{"n_head": 6, "activation": "tanh_gelu", "norm": "layernorm", "positions": "rope", "rope_fraction": 0.5, "attn_scale": 0.177, "init_std_qkv": 0.0784, "init_std_down": 0.0, "beta1": 0.95, "decay_fraction": 0.651, "final_lr_fraction": 0.0, "doc_mask": false}
Each number is 50 + 10 x the weight over its row's rms, rounded and kept within 0 to 99. Layers, rows and columns count from 0. The size before them is the row's rms in percent of the matrix's.

# o: layer 3 attention output (transposed), 192x96, rms 0.0866, rows 77-90, columns 0-47
# v: layer 3 attention value, 192x96, rms 0.0669, rows 78-91, columns 0-47
o77 099:48 59 58 38 68 47 61 56 31 51 47 57 56 27 50 37 35 45 53 45 44 71 54 42 32 36 41 51 36 45 48 49 36 62 58 37 59 44 45 45 42 40 48 46 46 45 47 67
v78 104:26 52 40 62 58 43 65 44 65 47 42 49 43 42 52 51 55 44 51 58 45 56 56 54 39 41 57 55 62 57 60 50 56 54 18 67 56 45 43 31 53 62 49 53 51 48 60 51
o78 109:71 59 57 64 45 81 46 33 45 50 68 50 49 49 54 34 29 45 61 50 52 38 43 65 62 54 30 41 39 36 30 55 59 49 64 51 42 45 58 50 45 65 52 53 24 46 61 59
v79 089:40 50 32 40 46 55 51 57 49 34 51 60 38 77 46 48 52 58 52 53 32 45 36 55 48 69 54 52 62 52 27 52 41 44 52 31 52 46 40 46 55 50 48 54 48 46 55 55
o79 083:44 56 56 48 56 56 49 69 58 40 35 44 46 46 63 66 53 30 49 47 71 68 59 44 39 50 50 52 53 46 71 56 43 45 35 52 67 52 51 73 26 46 37 50 39 55 43 52
v80 098:49 52 33 66 43 47 56 29 45 62 55 55 49 43 54 46 46 39 67 53 57 43 56 51 52 62 59 50 37 39 49 56 51 49 56 46 50 55 43 67 56 40 43 45 52 50 38 61
o80 096:46 48 44 49 62 50 52 61 44 56 52 45 39 48 45 48 61 57 42 51 41 55 29 48 45 45 54 42 48 46 61 62 46 48 61 44 23 37 48 38 42 44 29 41 37 87 51 40
v81 093:56 59 43 52 35 44 57 52 46 53 47 46 52 48 50 50 40 59 43 37 48 59 37 49 58 38 54 31 54 28 55 54 23 67 52 56 61 58 70 60 47 39 41 45 48 60 48 49
o81 091:57 37 50 41 58 56 44 47 59 69 43 58 64 67 50 66 69 47 50 59 47 34 56 47 58 73 50 64 63 54 58 33 56 37 45 38 39 49 33 56 56 59 41 62 34 52 49 45
v82 088:45 53 44 58 54 64 68 25 43 43 49 63 11 43 43 61 43 50 52 33 40 65 50 54 52 59 51 42 57 63 50 49 48 47 46 69 58 66 53 62 47 53 36 51 52 49 44 59
o82 088:61 43 59 56 52 64 44 64 52 67 69 50 79 62 47 49 44 64 49 58 64 36 57 34 52 42 45 54 32 42 42 68 48 51 44 33 47 45 36 25 51 60 66 55 37 53 49 38
v83 092:57 41 41 62 45 31 50 55 23 42 42 38 58 54 60 41 53 28 47 53 44 43 30 45 53 44 48 60 37 31 57 47 56 71 46 62 48 49 65 70 52 39 58 45 59 60 47 58
o83 085:52 52 44 29 42 42 48 46 65 56 48 43 43 45 35 55 81 58 44 55 39 42 59 71 56 57 65 48 64 58 49 46 43 32 62 44 40 49 50 46 53 43 33 56 41 58 54 54
v84 096:61 56 50 54 69 40 44 50 39 37 43 59 54 47 48 58 47 42 42 43 43 64 51 50 38 32 48 50 48 59 38 45 36 51 53 47 83 49 56 46 37 43 43 70 45 40 40 61
o84 092:64 42 56 59 55 35 39 50 64 46 74 38 61 35 50 31 36 44 55 58 51 31 55 41 52 58 44 58 50 48 51 38 59 50 33 68 40 56 34 69 68 62 53 63 40 39 57 60
v85 099:49 41 38 58 54 31 59 44 35 39 36 52 75 53 55 48 59 55 50 56 53 34 46 71 66 57 45 41 60 47 50 55 64 66 57 48 40 41 46 47 54 41 33 35 41 40 36 60
o85 102:50 34 34 66 58 64 47 48 51 45 41 51 42 47 61 55 63 38 55 45 45 49 57 47 59 51 55 57 51 50 67 50 50 27 61 52 46 52 46 50 65 54 42 41 65 56 52 28
v86 099:60 59 42 49 65 55 43 46 42 54 47 57 39 42 61 56 45 75 56 47 48 44 47 39 53 46 39 47 34 41 57 41 44 49 39 54 64 51 43 60 40 43 61 29 37 51 56 54
o86 093:77 50 54 53 37 41 37 64 60 50 47 36 56 60 47 41 41 43 52 52 53 37 59 62 48 58 43 49 62 51 38 60 54 45 59 56 63 38 49 49 43 56 45 45 33 29 45 55
v87 104:59 44 54 45 51 55 51 80 66 65 54 64 56 51 54 38 55 26 51 50 78 50 44 54 63 46 52 68 55 42 47 45 37 42 50 34 30 49 45 51 51 60 57 41 44 48 49 38
o87 101:35 53 55 47 49 47 57 26 58 36 57 35 24 49 55 48 35 50 50 40 42 66 52 47 38 51 64 42 63 48 63 61 59 69 56 49 49 73 58 49 42 39 28 56 61 58 58 51
v88 125:23 46 44 78 54 50 68 55 55 50 43 60 65 25 54 64 54 46 58 55 68 49 58 57 57 45 49 38 50 67 57 60 37 50 37 57 44 47 47 39 62 54 64 41 65 51 66 61
o88 118:72 49 46 64 43 58 42 33 49 60 50 45 44 57 48 40 43 49 47 60 46 43 46 43 66 51 33 59 51 60 49 54 71 60 69 53 56 64 49 43 56 62 43 47 35 54 57 44
v89 076:61 48 47 27 56 47 52 48 46 56 51 58 54 52 41 67 59 54 44 61 43 57 59 40 49 27 65 60 63 48 36 51 62 56 56 47 50 37 71 64 60 41 43 38 39 57 54 56
o89 078:44 47 41 64 32 35 43 40 53 49 36 51 49 45 53 58 41 62 34 50 49 35 47 55 72 54 36 52 40 60 60 38 48 59 41 48 47 67 37 62 49 63 70 70 51 35 63 50
v90 092:29 47 51 61 58 58 54 37 48 36 54 64 47 55 56 32 50 37 64 49 59 40 34 30 55 56 54 58 47 60 49 39 54 56 72 46 36 36 47 44 41 56 50 37 35 66 37 61
o90 088:69 64 55 44 54 66 54 48 45 49 59 31 50 54 52 45 39 67 37 52 63 57 65 46 53 36 43 54 61 47 52 49 42 55 39 64 49 55 63 53 37 45 32 38 37 47 47 36
v91 090:59 60 43 46 60 54 46 48 43 60 43 48 44 62 33 61 53 72 61 54 47 53 61 50 72 50 45 82 32 50 53 37 56 50 37 44 48 30 60 53 46 44 47 38 54 40 62 54